Weights of a small GPT-style language model, trained from scratch on English Wikipedia.
Architecture: RMSNorm before each block, untied embeddings.
Each number is 128 + 24 x the weight over its row's rms, rounded and kept within 0 to 255. Layers, rows and columns count from 0. The size above them is the row's rms in percent of the matrix's.

# layer 4 MLP up, 448x160, rms 0.268, rows 234-262, columns 0-79
size [ 92  93  92  98  94  95  98 108  96  93  97 109 100 104  87  96  90 109  94 103 103 106  97  90 108  87 101  90 101]
[[147 115 120 156 113 121 168 118 147 126 167 103 140 140 158 134 143  78  84 128 156 108  82 133 133 132 114 150 102 111 125 112 158 153 119 157 116 121 115 166 158 179 135 122 111 113 150 132 145 119  76 116 100 164 136 137 160  90 142 143 142 124 143 125 138 104  90 119 134 123 156 127 122 155 141 120 121 119 132 130]
 [133 152 113 105 112 165 101 106 141 131 150 146 163  79 136 125 149  86  92 153 106 173 151 121 126 138 104 126 120 119 117 127 104 166  99 147 115 112 133 151 135 113 112 145 137 106 116 136 129 140 136  70 128 131 102 138 141 157 121 101 128 131 123 128 136 137 110 142 159 129 118 116 151 116 127 149  98 167 151 103]
 [169 135  80 128 161 140 130  91 188 119 127 150 138 131  98 115 121 129 110 125 147 133 158 106 156 161 130 108 114 126  93 136 146 114 118 114 127 149 117 116  85  44 151 133 126 103 173 161 116 170 139 150 143 119 145 108 121 143 122 141 127 106 108 167  89 107 141 156 148 122 160 100 122 119 148 133 131 177  92 168]
 [133  78 116 140 135 148 150 124 169 118 109 119 161 170 126  98  80 106 165 137 102 104 102 167 125 148 150 142 154 134 132  99 139 157 141 128 103 162 112 110 123 133  84 161 100 103 139 148 159 133 167 100  97 170 166  49 113 112 139 127 126 121  84 101 145  99 135 124 117 101 119 144 168 115 168 126  92  86 144 147]
 [166 139 114  97 100 142 122 134 118 164 133 123 184 132 102 133 202 121 105 132 136 141 107 195 148 137 125 120  80 148  78  87 141 122 158 143 145  99 119 111 161 113 110 136  99 104 102 106 117 110  60 134 111 117 142 115  91  96 130 156 131 113 113 120 132 116 104 127 130 187 119 128 100 119 111 139 151 125 162 119]
 [124  98 110 136 161 106 206 111 123 182 149 143 113 168 123 102 124 125 123 129 123 138 129 145 136 117 155 130 109 119 156 126 112 108 130 128  98  91  90  72 181 129 152 104 165 105  98 145 154 136  92 143 137 161  97  99 145 160 154 163 133 102 121 172 135 180 117 159 116 139 109 118 135 171 111 119 126 103  87 111]
 [138 138 113 130 136 139  98 120 118 118 185 105 128  98 141 110  93 105 155 163 130 111 108 184 123  93 135 144 143 127 143 101 143 102 122 110 143 115 140 156  99 126 123 172  92 157 134 115 133 155 136 118 157 150 131 119 111 133 113 109 142  98 139 140 136 126 135 168 104  63 130 122 174 102  77 141 138  83 108 124]
 [124 114 169 163 155 123 114  96 155 134  85 109 161 118 100 107 150  84 148 117 130 100 115 121 120 119 191 138 140 138 103 136 113 100 145 130 159 167 130 121  99 122 107 121 156 102 164  89 130 118 105 122 113 162 155 152 121 114  75 120 134 174 147 139 102 119 136 136 134 101 129 158 149 137  97 117 142 105 129  87]
 [138 153 165 133 165 132 161 126  73 147 121 189 135 126 139 103 192 122 140 154 159 128 144 118 112 127 161 114 111  99 123 105 150 154 110 126  94 116 129 119 119  85  67 152 131 134 129 133 138 105 118 133 129 117 124 118 132 152 100  88 139 110 129 164 126 114 140 150 137 118 118 130 140 167 113 141 106 131 158 114]
 [110 136 144 106 120 126 125 139 161 145 107 128 141 116 149  86 108 145 185 139 168 132 122 149 151 124 138 150 137 100 127 123 136  58 169 112 111 138 122 120 145 123 133 118 126 131 121 115 153 102 154 125 126 129 150 162  77 158  95 101  90 135  97  93 175 152 113 103 109 142 108  79  94 139 144 142 140  84 114 151]
 [130 106 124 133 139 143 155 112 152 116  98 102 126 126 126 121 141 107 144 141 127 153 116  89 147 150 108 161 163 157 125 114 101 175 231 116 158 151 160  94 131 103 132 133 143 134 105 122 111 121 149 130  91 107 127 167 135 128 119 103 174 116 125 132 138 148 123 125 128 106 112 153 142 118 111  96 144  85 171 118]
 [140 137 133 172 140 122 121  88 129 123 133 107  91 126 152 162 159 167 149 168 109 117 125 116 161 138 116 156 177 105 147 146 170 170 145  92 149 115 153 152 161 151 128 111 120 108 157  89 107 118 117 100 128 110 123 145 110 151 123  85 110 136  98 167 150 138 143 104 114 126 144  86 122  93 131  99 122 112 158 169]
 [101 134 140 114 121 133 134 125 141 106 124 112 125 169 138 118 153  91 138  91 121 133 119 125 161  93  76 113 137 127 151 139 125 125 159 148 177 128 101  91 131 147 154 111 134 139 117 138 101 133 120 148 156 132 126 126 132 122 150 121 157 160 151 115 155 152 120 108 153 139 110  99 132 204 125 128 171 157 139 184]
 [197 148 133 159 126 105 122 106 146 147 120 130 129  59 124  97  81 136 172 129  66 102  89 103 147 144 107 123 142 104 162 118 134 112 125 136 158 155 101 111 147 134  93 145  67  86 127  95 134 120 111 165 160 135 124 109 113 128  93 147  84 133 147 132 113 100 156 166 123  91 135 144 144 151 114 161 114  93 147 109]
 [131 104 182 157 125 109 125 135 150 112 120 162 109 153 144 148 125 179  81  99 111 107 141 156 121 128 114 151 117 119 139 100 112 118 151  96 120 125 155 138 126 118 115 120 136  89 119 121 171 108 115 119 110 160 163 160 144 104 101 128  82 148 141 127 186 121 117 123  77 110  99 177 114 146 113 107 146 144 136 173]
 [130 127  99 133 100 124 160 143  96 125 115 128  93 157 148 114 135 125 107 150  98 128 121 170 112 107 134 137 124  98 105 127 135 128  92 113 124 139 110 133 121 128 149 130 114 103 127 168  69 138 126 117 144 149 108 115 135 102  73 173 139 123 141  89 121 123 147 148 120 172 135 143 122 129 124 200 130 156 147 148]
 [107 143 111 129 121 111 149 134 136 120 136  87 136 149 143  59  97 164  83 125 110 154 186 147  84 121 150 148 182 130 122 169 109 125 143 123 131 153 161 161 148 135 126 127 126 143 116  87  98 110 127 151 138 128  99  95 120 168 119 130 180 127 117 157 155 168 100 132 112 131 129 150 109 133  85 127 149 162 106  76]
 [135  72 118 147 126 123 141 117 114 144 142 128 100 111 120 160 137  49 133 108 127 115  94 126 142 131  86 120 123 156 177  91 169 125  78 138 158 108 132 123 122 111 129  92 160  88 156 147 133 170 155 125 147 136 153  72 135 141 149 110 119 105 132 143 164 136 109 144 146 122 132 103 123 112 103 117 151 159 118 147]
 [102 143 133 117 121  85 133 115 127 119 100 165 154 120  82 119  77 144 147  92 133 130 121  89 165 136 126 144 133 156 147 133 131 113 132  88  51 101 141 121 145 136 129 163 129 114 126 105 161 179 147 129 133  97 132 133 121 131 104 148 138 143 102 105 202 104 145 132 110 121 139 138 105 132 155  86 120 143 124 111]
 [116 135 119 140 111 136 163 148 158 114  81  81 132 121 150 120 113 156 123 113 158 113 115 106 100 136 140 142  86 119 134 178 116  96 120 110 161 164 139 124 175 114 122 102 154 114 102 176  92 152 136 166 132 135 118 140 152 154 112 168 150 121 158 103 106 119 120 109 166 127 157 157 108 109 104 137 113 125 136 145]
 [148 168 130 168 128 104  85  91 128 140 168 106 106 107 132 156 117 108 115 100 135  99  78 108 172 144  96 119 127 133 143 103 104 144 142 141 172 132 122 136 105 130  85 118 106 112 112 167 120 116  93 171 147 163 144 147 116 135 163 145 108 121 122 110  98 137 155 111 136 120 135 155 175 120 108 126  92  92 143  84]
 [171  97 131 112 106 139 131 130 150 121  94  91  77 149 116 115  94 145  95  88 155 106 122 111 138 128  95  90  98 134 186 112 130 126 117 156  97 118 105 104 100 111  91 137 148 158 131 172 112 115 110 127 123 115 124 124 127 114 116 130  98 119 178 106 117 124 148 129 148 107 115 104 113  99 151 126  98  91 135 148]
 [133 124 149  98 121 138 171 135 111 142 112 146 172  94 167 128 112 136 141 129 130 110 145 177 128 107 109 151 120  69 141 118 140 142 111 130 120 129  84 131 128 180 119 159 146 120 160  92 153  95 138 114 108 122 184  86 102  98 119 122 101  93 132 104  90  83  98 154 130 139  90 109  89 154 138 122 135 132 124  95]
 [135 143 115 116 125 106 102 134 143 112 119 113 128  89 154 146 124 178 125 135 106 144 171 126 125 137  66 149 156 117 122 164 103 164 140 113 112 113  99  96 118 159 118 122 113 177 124  95 170 127 182  89 122 112 132 171 115 129 147  83 118 162 153 148 109 111 182 151  78 142 131 145 110 127 125 122 143 136 113 145]
 [129 168 129 130 168 146 139 184 111 119 100 103 129 113 130 114 124 137 128  78  79 123 103  64 148 127  97 157 163 115 152 141 120 126 168  93 152 144 174 165 134  98 140 125 131 103 103 141 150  97 113 135 144 106 110 124 173 106 135 110 124 116 118 164 162 123 108 131 110 152 158 121 131 146  94 108  92 137 134 141]
 [138  83 104 113 114 146 118 203  90 138 140 125 110 125 140 155 163 157 112 131 144 132 183 130 155 136 108 142 129  95 135 156 106 152 127 119  97 122 139 124  88 105 156 107  77 140 125  94 149 136 145 118 141 166 141  93 165 112  92 132 127 113 118 132 135 114 137 124 155  94 128 120  98 139 120 144 144 129 124 124]
 [153 117 156 167 127 110 135  98 133 150 113 147 110 119 101 144 100 121 105 141 111 152 115  78 168 116  67 129 115 130  75 171 171 114 121 125 101 136 102 102 112 183 154 150 140  98 114  90 140 142  98 101 108 125 147 100 119 121 130 141 122 124 116 139 129 118 129 139  85 145 124 206 125 133 111 130 116 137  91 103]
 [118 151 186 138 120 129 127 102 131 167 135 148 136 137 139 118 151 141 112 130 131 195 112 161  85 135 117 109 121  85 167 144 136 112 126 138 181 144 111 128 133 136 106 129  93 122 157 153 126 107 122 127 128 111 136 123  70 142 128 127 118 149  82 125 177 128  82 159 155  94 104 175 132 161  92 105 117  98 159 156]
 [162 113 158  95  66 117 142 117 130 149 149 131 132 125 141 121 130  92 126 141 162 129  92 121 158 132 135 122 142 115 129 123 112 146 137 111 166 121 161  61 149 109 109  93 124 143 151 144 121 150 143 125 147 143 131 110 131 122 164 128 137  89 149 168  99 132 132 142  87 136 167 133 113 153 134 115  90 146 122 112]]
# layer 4 MLP down (transposed), 448x160, rms 0.242, rows 234-261, columns 0-79
size [ 98  99  98  89 102  97 105 110  99  96 102  98 103 106  96 103  95 110  97 105 103 108 103  96 109  95 100  98]
[[117 129 169 177 131 131 127 139 107 143  89 145  94 116 154 114 160 151 134 122 119 122 128 106 145 112 155 142 138  81 100  80  98 120 128 118 120 131 111 131 144 143 101 103 108  87  71  99 153 123 164 187 107 161 110 145 117 100 126 111 116 129 110 125 114 106 106  92 106 119 106 115 150 131 135 162  98 151 134 110]
 [153  96 178 148 147 180 122  82 143 113 124 109 116 115  77 167 136 119 104 113 106 140 145  62 143 125 112 121 103 137  86 134 117 110 105 127 106 130 157 100 183 121 123 112 132 135 108  80 100 115 143 130 101 116 164 112 109 109 141 109 113 114 109 122 127 139 121 115 118 163 103 116 124 117 165 125 108  74 170 121]
 [134 109 121 138 157 144  81 125 163 162  83 173 127 173 118 101 123 145 125 103 121 135 157 109 145 107 154  96 132 173 137 158 163 171 126 160 162 153 163 135 147  85 146 142 145 116 102 147  93 153 161 142 139 122 132 127 117 128 139 121 122  80 157 122 127 135 125 156 105 103 155  87 142 130 143  84 148 114 130  99]
 [172 110 140  91 169 160  92 138 166 156  84 155 105 154  94 138 123 122 149 122 130 134 175 135 118 138  86 126 132 106 136 113 162  63 124 143 111 111 107 165 113 116 121 140 115 102 153 142 117 164 139 119 111 134 155 114 153 130  92 125 139 120 156 130 112 102 198 110 115 131 147 127 135 149 113 113 104 154 117 134]
 [146 113 120 120 120 158 128 149  99 117  91  66 127  97 131  93 105 125 164 146 141 129 118  85 113 127 117 122 129 144 149 143 124 122 135 133 138 150 133 127 144 117 113 122 182 146 125 155 142 148 107 151  95 141 104 156  96  98  88 154 127 125 117 111  90 122 106 146 126 145 101 140 145 140 166 105 128 113 132 139]
 [139 150 146 152 121 133 109 109 109 169 125 169 161  98 120 138 131 146 165 119 142  86 142 120 130 152 157 100  86 105  75 148 156 106 118  97 160  93 147 104 112 139  79 116 136 119 154 139 186 124 136 108 132 109 137 150 114 136 116 101 137 106 131 141 113 132 142 180 141 134 171 150 132 133 156 158  93 107 113 159]
 [145 151  98 118 122 121 107 121 110 146 112 101 109 150 119 112 106 136 130 169 157 111 164 120 125  95 104 156 136 153 134 145 155 141 150 139 142 108 111  85 115 107 102 135 166 150 167 141 141 148 164 106 119 121 153 123 157 188 124 150 154  81 117 161 140 123 103 149 131  97 155 112 113 175 100 102 119 119 134 104]
 [174 117  96 118 134 115 126 123 111 128 162  89 132 142 129  92 118 123 137 124  93 151 139 120 185 180 149 188 136 211 115 126 103 117 119 109 120 109 120 135 137 135 129 120 113 148 161  97 114  85  99 147  87 161 109 130 206 128 156 143 114 151 134 107 110 145 139 150 103 101 133  97 144 101  93  91 115 131 143 117]
 [115 125 153 141 112 122  77 118 102  99 142 143 183  97 123  81 141 105 147 131  98 108 142 134 114 145 173 140 147 149  69  91 152 154 110 111 129 128 110 116 109 139 108 104 141 116 143 100 142  85 125  94 179 147 107 124 118 138  68 178 131 135  61 119 134 140 129 114 151  99 157 161 137 140 174 112 154 126 161 133]
 [126 133 129  89 168  95 130 149 120 142 156 117 136 130 130 157 110 122 135 107 161 114 157 133 123 168 129  88 156 147 166 132 168  88 131 182 168 166 131 107 119 135 133 110 107 125 123 130 114 139 132 102 116 162 115 133  74 147 135 126 114 114 132 129 118 123 147 171 164 105  98 170 120 118 121 134 142 108 116 121]
 [143  96  97 161 108 112 156 141 126 114 121 112 130 121 131 166 143 128 118 116 129 124 113 105 148 154 145 134 135 137 124 111  90 112 143 127 135 109 112 134 159  93 138 160 118 119 100 110 164  97 100 140 111 160 129 175 110  64  70 133 148 161 135 100 104 109 137 109  89  89 129 143 114 141 114  87  99 131  88 170]
 [ 96 142  93 111 142 119  74 125 165 165 125 103 162 117 111 129 172 103  98 125 155 111 132 111 145 142 120 144 160 120 113 117 187 165 117 136 147  84  99 143 128 126 156 150 131 123 145 122  88 138 134 151 149 111 119  94 131 151 101 113 189  88 138 107 112 174 135 132 149  82 122 116 204 125 104 122 120 172 157 118]
 [108 113  99 137 132 145 169 126 152 132 134 135 166 118  79  75 188 152 106  98 135 106 118 125 144  90 134 129 105 135 137 172 134 120 128  83  73 124 138 169 140  94 139  84 148 118 115 161 126 106 103 109 126 137 118 142 149 128 164 143 102 135 122 101  70 121 164 123 151  99 165 147 133 121 154 123 159 162 143 191]
 [142 128 104 111 121 113 130 133 135 129 150  89 136 155 150 131 165 124 165 136 111  78 157 153 145 149 105 120 143 106 137 148 145 124 135 131  94  87 176 141 124 116 122 164 111 186 173 107 146 135 110 149 115 178 124 152 124  80 116 172 107 130 123 143 123 102 115 156 187 168 114 121 146 127 139 150 145 122 120  91]
 [149 156  96 142 119 110 133 109 131 145 111 126 147 143 106 116 110 147 136 149  97 144 110 116 135 106  96 139 150 126 168 112 160  95 128 161 190 109 140 142 193 128 144 114 124 126  93 161 163 142 141  67 138 175 123 100 103 126 133 102 149 123 125 101 127  85 128 136 188 130 152 130 150 109 119 145 111 130 159 101]
 [124 117 111 129  84 109 121 146 101  53 134 137  75 114 116 107  99 160 124 123 165 133 140 165 141 158  78 143 132  72 129 115  80 138 113 137 145 174  67 148 144 145 118  78 121 106 126 126 121 125 134 125 159 116 127 102 168 103 134 153 127 109 146 101 137 138 127 110 134 112  87 144 135 144 130 110  92 113 172 147]
 [124 128 117 157 129 174 164 112 139  89  98 125 116 117 122 135 113 120 134 120 135 105 110 119 112 125 154  92 162 119 126 111 147 106 164 114  93 113 138  92  79 149 134 131 114 152  92 115 115 151 109 129  94 127 120 117 104 142 158 167  78 111 115 147 122 132 128 157 150  90 105 144 137 124 156 129 113 103 116  92]
 [115 130 160 141 143 133 118 167 146 178 116 144 186 164 157 123 122 166 127 111 143 157  98 129 131 135 115 153 135 135 143 146 128 116 118 176 161 140 137 119 135 111 132 138 118  77 139  98 120  85 156 156 121 158 132 150 130  98 150 109  97 119 141 113 107 133 129 116 123 112 183 114 114 141 105 123 118 138 133 126]
 [100 122 142 141 125 100  93 112 142 145 148 123 124 129 177 124 132 155 123 133 134 172 144 133 183 141 133 115 114  76  98 154 169 128 150 152 147 114 118 112 166 105 103 116 104 146 140 148  90 106  83 113 114 139 137 129 108 117 159 113 118 171  69 106 142 106 168 116 168 141 137 155 108  81 101 141 160 147 136 107]
 [191  85 104 173 118 148  94 163 163 130 170 144 100 124 166 143 145 133 126 117 191 122 107 145  76 118  87 138 161 187 132 146 115 129 117 132 114 107 148 119 112 133 114 115 157 120 120  93 131 120 157  95 123 159 133  84 173 171 140 153  82 128 146 135  88 129 115 134 158 117 136 154 138 132 113 139 133 141 107 132]
 [134 138 142 121 128  95 136 170 127 124 140 113 131 166 121 168 106 193 124 122 162 100 118 134 105 171 107 125 159  95 144  42 122 105 122 100 140 114 165 125 183 130 163 113 115 142 123  87 107 125 119 120 137 116  96  85 130 104 110 127  82  99 121 118  99 129 125 180 118 124  90 116 120  87 143 116 119 122 146 151]
 [107  97 116 160 139 157 136 138 180 140 120 158 136 118 134 109  94 183 118  73 153 117  66 134 129 119 142 120 102  92 185 139 115 128 132 153  84  85 133 131  98 138 148 141 134 138 154 157 101 130 144 132  96 112 119 111 120 107  93 163 121 131 108 123 116  87 147 139  98  98 113 183 104 157 118 137 127 147 154 131]
 [125 141 134 139 138 138 131 122  94 141 116 123 125 104  86 164  97 160 141 142  84  96 151 107 163 117 125 113 165 147 128 138 140  92 130 150  99  96 133 172 126 126  62 155 178 109 122 106 105 119 145 138  95  93 103 119 145 124 174 129 144 139 123 155 132 124 116 145 154 120 102 136 161 112 130  97 143 133 166 100]
 [105 112 125 134 149 113 129 162 131 107 110  87 119 160 145 135 158 121 128 143 131 109 111 116 115 124 132 129 112 163 123 139 123 120  89 168 101 150  98 131 144 129 142 148 147 130  69 129 160 132 128 165 101 133 141 119 148 158 199 166 133 120 158 163 143 143  82 121 115 135 158 161 106 145 123 142  94  87 127 109]
 [128 151 149 138 119 140 115 145  97 121 116 146 123 158 128 129 126 111 110 104 121 128 130 119  93 128 126 124 112 124 134 119 137 148 199 112  83 109 184 138 138 109 172 180 134 112  86 106 137 113 141 111 130  84 121 114 102 142 116 100 149 145 166 117  78 149 136 124  94 195 132 132 114 146 129 131 142 111 111 146]
 [140 101 111 152 114 143 135 129 109 125 139 109  88 142 123 112 144 108  78 145 109 137 176 127 118 185 129 136 142  86 125 120  83 128 139 121 111 117  72 105 137 119 167 102 179 179 139 136 107 136 140 160  88 118  99 136 124 132 131 102 129 136 149  95 131 104 121 124 102 166 140  91 140 118 114  87  92 105 103 125]
 [167 161 134 134 114 131 163 129 133 139 114 112  91 131 146 148 129 129 107 149 104 143 110 110 124 109 134 142 133 134 148 187 128 151 127  84 102 127 100  70 143 120 175 132 155  97 121 173  83 163 151 163 154 157 161 145 121 120 117 146  93 104 100 178 127  81 124 121 157 146 150 132 141 115 114 152 135 104 170 120]
 [142 123 171 125 132 113 156 136 164 137 108  95 138 137 143 129 129 149 182 144 119 146 132 114 120 140 111 100 107 132 123 165 150 100 132 115 119 110 123  75 130 171  81 145 130 126  79 125 199 116 138  94 138 126  87 127 108  80 150 122 128 165 136 101 214 140 110 145 150 133 137 141 172 188 161 165 150 117 122 124]]
# layer 4 MLP gate, 448x160, rms 0.275, rows 235-262, columns 0-79
size [ 92  87  96 102  89  92  93  91 101 102 109 107  97  81  91  97 106  92 103  98  94  92  91 100  87  98  90 118]
[[122 154 159 116 146 116 127 128 179  84  97 142 117 115  96 166 115 174 116 134 133 116 118 175 126 143  97 135 122 161 153 132 123 146 131  83 143 101 123 106 162  96  93 168 148 112  83 148 127 104 141 207 140 140 158  90 147 132  93 126 152 148 118 126 174 131 140 136 144 101 171 136 144 149 113 126 107 155 130 142]
 [131 124 103 148 136 125 116 130 120 109 118 155 143 136 117 126 114 114  98 145 155 144 202 145 164 123 122  86 118  82 119 157 116  99  92 162 154 136 127 130 116 114 127 144 155  98 154 183 119 128 113 134 123  94 148 107 152 147 130 168 146  85 129 157 137 128 122 152 153 162 146 111 148 113 160 120 155 141 127 160]
 [141 139 128 111  93 120 139 141 103 121 103 155 127 122  97 109 180 129 129  84 172 149 146  92 158 138 154 132 151 165  85 175 121  90  94 100 130 137 114 121  95 165 148 107 128 168 125  97  94 124 122 150 120 150  97 152 153 140  95 121 132 160 169 150 124 115 150 157 108 161 146 134  95 145  92 126 153 153 116 144]
 [132 149 145 119 102 143 112 143 111 145 165 135 129 128 139 140 182 106 156 181 162 129 195 117 165 123 173 166 139 150 121 146 118 152 124 120 130 157 104 116 140 141 179 119 109  88 152  94 124 130 161 143  98 112 130 101 162 125 152 179 158 104 140 126 137 134 116 122 117 132 130 122 162 123 143 117 151 147 115 138]
 [101 143 133 112 109  99 179 120 161 177 110 144 131 154 165 121 121 136 136  97 145  99 105 141 185 136 119 119 114 139 125 162 151 155 116 138  88 156 107 105 153 105 183 135 143 106  95 156  97 149 144 144 139 125 110 107 108 162 187 139 115 131 144 162 123 157  91 132  77 110 133 146 151 152  73 136 159  96  79 133]
 [146 141 165 118 140 107  96 123 157 112 143 123 132 142 151 143 134 126 116 115 109 129 118  85 118 156 140 131  92 125 142 173 129 165 167 162 155 149 121 120 174 140 161 108 144  82 136 101 116 146 120 159 112 126 162 139 130 106 139 165 150 124  95 160  81  82 120  96 177 111 139 146 122 120 115 120 102 141  86 135]
 [137  97 139 140 119 131 109  63 123 119 106 110 169 148 121 159 125 112 117 104 108 154 116 146 129 118 117 152 157 144 140 127  82 100 143 143 123 119 159  89 128 156 122 122 109  99 140  55 112 143 138 144  85 145  89 147 151 193 189 146 101 125 147  76 101 132 138 104 119  97 104 116 139 130 118 125 114 118 158 119]
 [164 110 153 151 105 157  92 114 108 115 109 145 128 113  94  80 122 167 147  87 108 105 130  98  81 159 132 127 105 113 139 107  58 140 100 162 105 146 104 120 119 118 123 107 105 136 128 131 102  95 140 140 135 117 107 112 163 124  80 101 115 144 100 130 152 140 117 149 135  81 172 109 134 138 177 137 168 188 147  78]
 [145 143 131 188 130 145 157 147 126 110 138 149 162 137 127 104 144 149 112 152 120 113 127 114 118 135 120 148 126 153 164 113 125 142  84 168 126 140 103 145  74 127 137 139 123 115  95 128 128 142 103 131 130  86 122 129 117  90 156 124  77 181 138 128 134 101 128  89 154 112 149 131  96  98 121  97 127 149 113 130]
 [190 129 120 152 149 178 127 108 126 109 116 137 148 124 187 136 139 140 139  94 139 107 153 130 136  78 130 145 109 110 114 143 107  96 108 110 128 116 149 121  97 154 101 123 125 108 128 134 111 133 107 145 139 156 153 122 138  84 142 170 121  93  61 118 104  97 155 132 127 127 150 126 163 180 129 116 135 162 154 122]
 [154 133 140  98 118  94 123 104 149 128  94 135 113 124 167 127 146 140 146 136  55 171 108  84 173 118 129 120 169 167 154 101 100 146 128 133 145  86 155 130 153 152 142 137 105 143 175 142 171 142 121 115 162 115 121 142 102 120  81 107 113 117 105 129 159 109 161 149  99 114 149  98 118 128 166 147  90 106 137 141]
 [111 122 108 128 137 144 165 139 145 144  97 126 152 119 115 123 131 139 118  93 130 132  92 141 155 111 123 151 124 166 114 173 191 105 116 123 151 153 134 122  60 137 121 141  60 103 123 147 135 139  80 155 112 114 130 137 131 125 108  93 142 152 133 117 163 157 146 122 130 127 103 149 123 152 127 141 140 143 162 171]
 [122 176 159 116 139 130  82 118 137  89 137 160 111 127 118 125 137 137 159 153 132 126 129  90 133 126 127 148  92 126 177 139  77 143 128 156 143 121 112  88 135 143 133 107 115 137 150 141 138 152  97 150 106 112 175 160 126 146 114 152 149 114 128 132  76 196 113 115 161 105 135 143 129 132 153 127 122 114 147 144]
 [101 156 146 154 128 109 106  99 144 140  93 115 152 159 141 177 162 154 111 106 127 124 120 166 113 110 106 117 152 151 114 104 117 149 127 105 126 116 159 134 138 128 142 125 109 103 111 150 149 103 128 120 124 141 109 172 120 115 105 113 119 122 111 135 141 105 130 135 101 102 196  89 136 109 118 141 140 106 101 126]
 [134 137 115 110 125 151  83 139 144 149 143 127 145 121 130 137  90 112 123  63 121 105 105  81 115 139 121 107 139 141 135 103 102 109 162 157 147 112 169 147 155 119  89 136 129 113 144 102 147  73 131 117 120 150 117 129 108 107 183 168 113 167 105 155 131 144 112  98 101 107 128 123  85 121 148  71 105 103 138  96]
 [120 142 112 116 146  89 158 128 122 138  99 141 136 103 102 166 155 118 150 164 104 121  85 144 146 148  97 136  74 118 113 105 126 138 103 155 123 107 151 113 137 125 176  98 118 119 141 161 146 127 147 148 143  91 127 159 143 129 148 122 119 143 200  77 127  94 159 149 158 139 144 149  85 136 139 150 128 109 135 132]
 [141 128 137 118 151  99 147 145 127 166 108 127 164 110 114 113 123 125 146 178  87 139  93 102 115  91 162 150 135 108 156 154 145 130 183 169 113 141 133 136 130 133 143 157 127 149 128 115 115 129 153 149 139 151 138  97 160 148 124 151 152 161 119 114 160 132 109 130  91 130 121 112 146 151 156 133 104 158 102 122]
 [117 131 153 151 104 161 129 140 164 153 186 132  98 121 120 169 142 108 124 160 133 110 103 134  98 106  97 112 126 116 118  85 137 112 121 134 104 104  69 125 132 113 109 136 132 106 127 114 138 158 117 148 144 124 145 167 108 145 149 133  81 133 139 148 136 118 104 130 163 145 118 119  84 117 109 138  89 153 125 111]
 [122 116 161 137 123 158 102 130 106 126  98 182 135 135  94  68 105 130 156 108  65 156 145 130 189 147 129 109 126 146 172 112 128  94  88 100 124  97 109 155 148 120 146 128 163 175 139 155 114 151 101 152  87 112 111 141 108 137 133  99 134 143 108 113 165  84 162 147 121 120 128  96 126 152 183 117 134 119 142 138]
 [174 152 125 134 144 139  95 142 103 175 142 129  70 155 155 117 122 112  96 117 126 142 100 103 148 117 110 178 121 114 139 135 173 135 164 154 121 118 123 175  82 118 136 156 122 135 101 129 139  99 119 114 134 171 108 134 149 120 136 149 133 138 135 121 120 110 120 141 110 150 147 114 167 137 132 131  75 108  96 100]
 [ 92  85 146 127 180 145 104 138 140 112  98 119 136 113  94 154 155 148 133 111 189  97 102 118  95 120  99 146 100 111 161 141 157 121 107 144  68 107 139 123 124 128 147 126 114 102 113 137  84 136  82 102 104  95 120 147 149 109  82 148 120 112 134  91 125  81 147 113 143 115 153 131 137 153 137 157  94 150 119 128]
 [114 131 160 117 166 152 127 141 130 124 124 158 119 102 141  97 138 165 161 125 101 134 157 120 164 139 120 153  75 144 100  96 141 131 118 117 137 149  97 129 133 155 154 121 153 126 133 133 111 110 118 134 143  96 121 115 167 125 172 146 174 110 186 122 113 104 156 101 180 130 110 130 122 120 168 137 126 136 174 134]
 [119 141 117 143 106 134 141 120 130 102 112 152 150 157 146 179 131 102 139 154 102 119 108 143 135 165 152 140 138 158 120 115 150 124 101 161 133 118 147 185 102 120  81 133 129 101 141 116  79  94  88 129 129 128 119 122 157 113 171 163 183 100  97 103  98 106 103 128 116 103  99 126 106 131  81 150 130 134 143  98]
 [154 118 153 131 149 114 161 105 119 136 145 136 129 128 118 150 150 131 113 114 141 108 166 117 137  73 166 139 140 153 101 144  96  95 102 121  96 127 133 133 113 117 121 109 173 139 112 114 107 141 153 152 114 170 142 154 139 137  98 112 111  86 159 102 112  65 121 120 154 158 141 159 105 165 187 186 154 157 155 108]
 [149 158 116 155 104 100 132 139  90 142 100 165 119  81 171 132 134 123  79 132 109 120 144 139 142 158 147 113 155 105 141 146 140 129 115 154  91 110 149 129  86 141 116  87  99  98 113 167 135 113 131 114 143  83  98 131 144  96 111 115 117  92 127 112 119 107  93  76 127 123 114 139  90 128 165 101  88 138  90  88]
 [115 139  84 142 129  82 119 173  73  98 124 138 141 148 137 152 169 136 189  77 119 132 142 178 177 142 131  86 114 140  93  78  94 111 135 143 123 136 159 144 124 115  97 100 126 152 136 131 101 141 126 129  80 128 142 127 138 128 149 142 110 115 121 154 116 131 102 149 118 103  92 133 152 112 172 103 111 161 155  86]
 [142 107 122  95 121 116  88 156 112  77 120 120 165 122 123 144 110 104 135 124 144  57 141 109 143  86  92 147 147 132 139 126 128 123 106 133  59 129 128 113 150  95 176 105 122 137 108 137 127 132 157 116 124 128 145 135 152  85 124 121 117 115 158 108 105 106 151  77 106 129 126 112 134 147 178 128 115 144  83 133]
 [126 156 116 140 140 150 103 100 131 136 127  84 139 165 127 163 105 142 190 127 114 121 133 148 111 145 126 127 200 146 119 135 115  98 129 119 129 123 119 133 143 104 144 124 103 107 131 112 119 121 160 150  61 149 131  80 127  96 171 141 124 166 153 115  97 111 118 166 126 181  99 131 112 118 122 176 148 134 152 118]]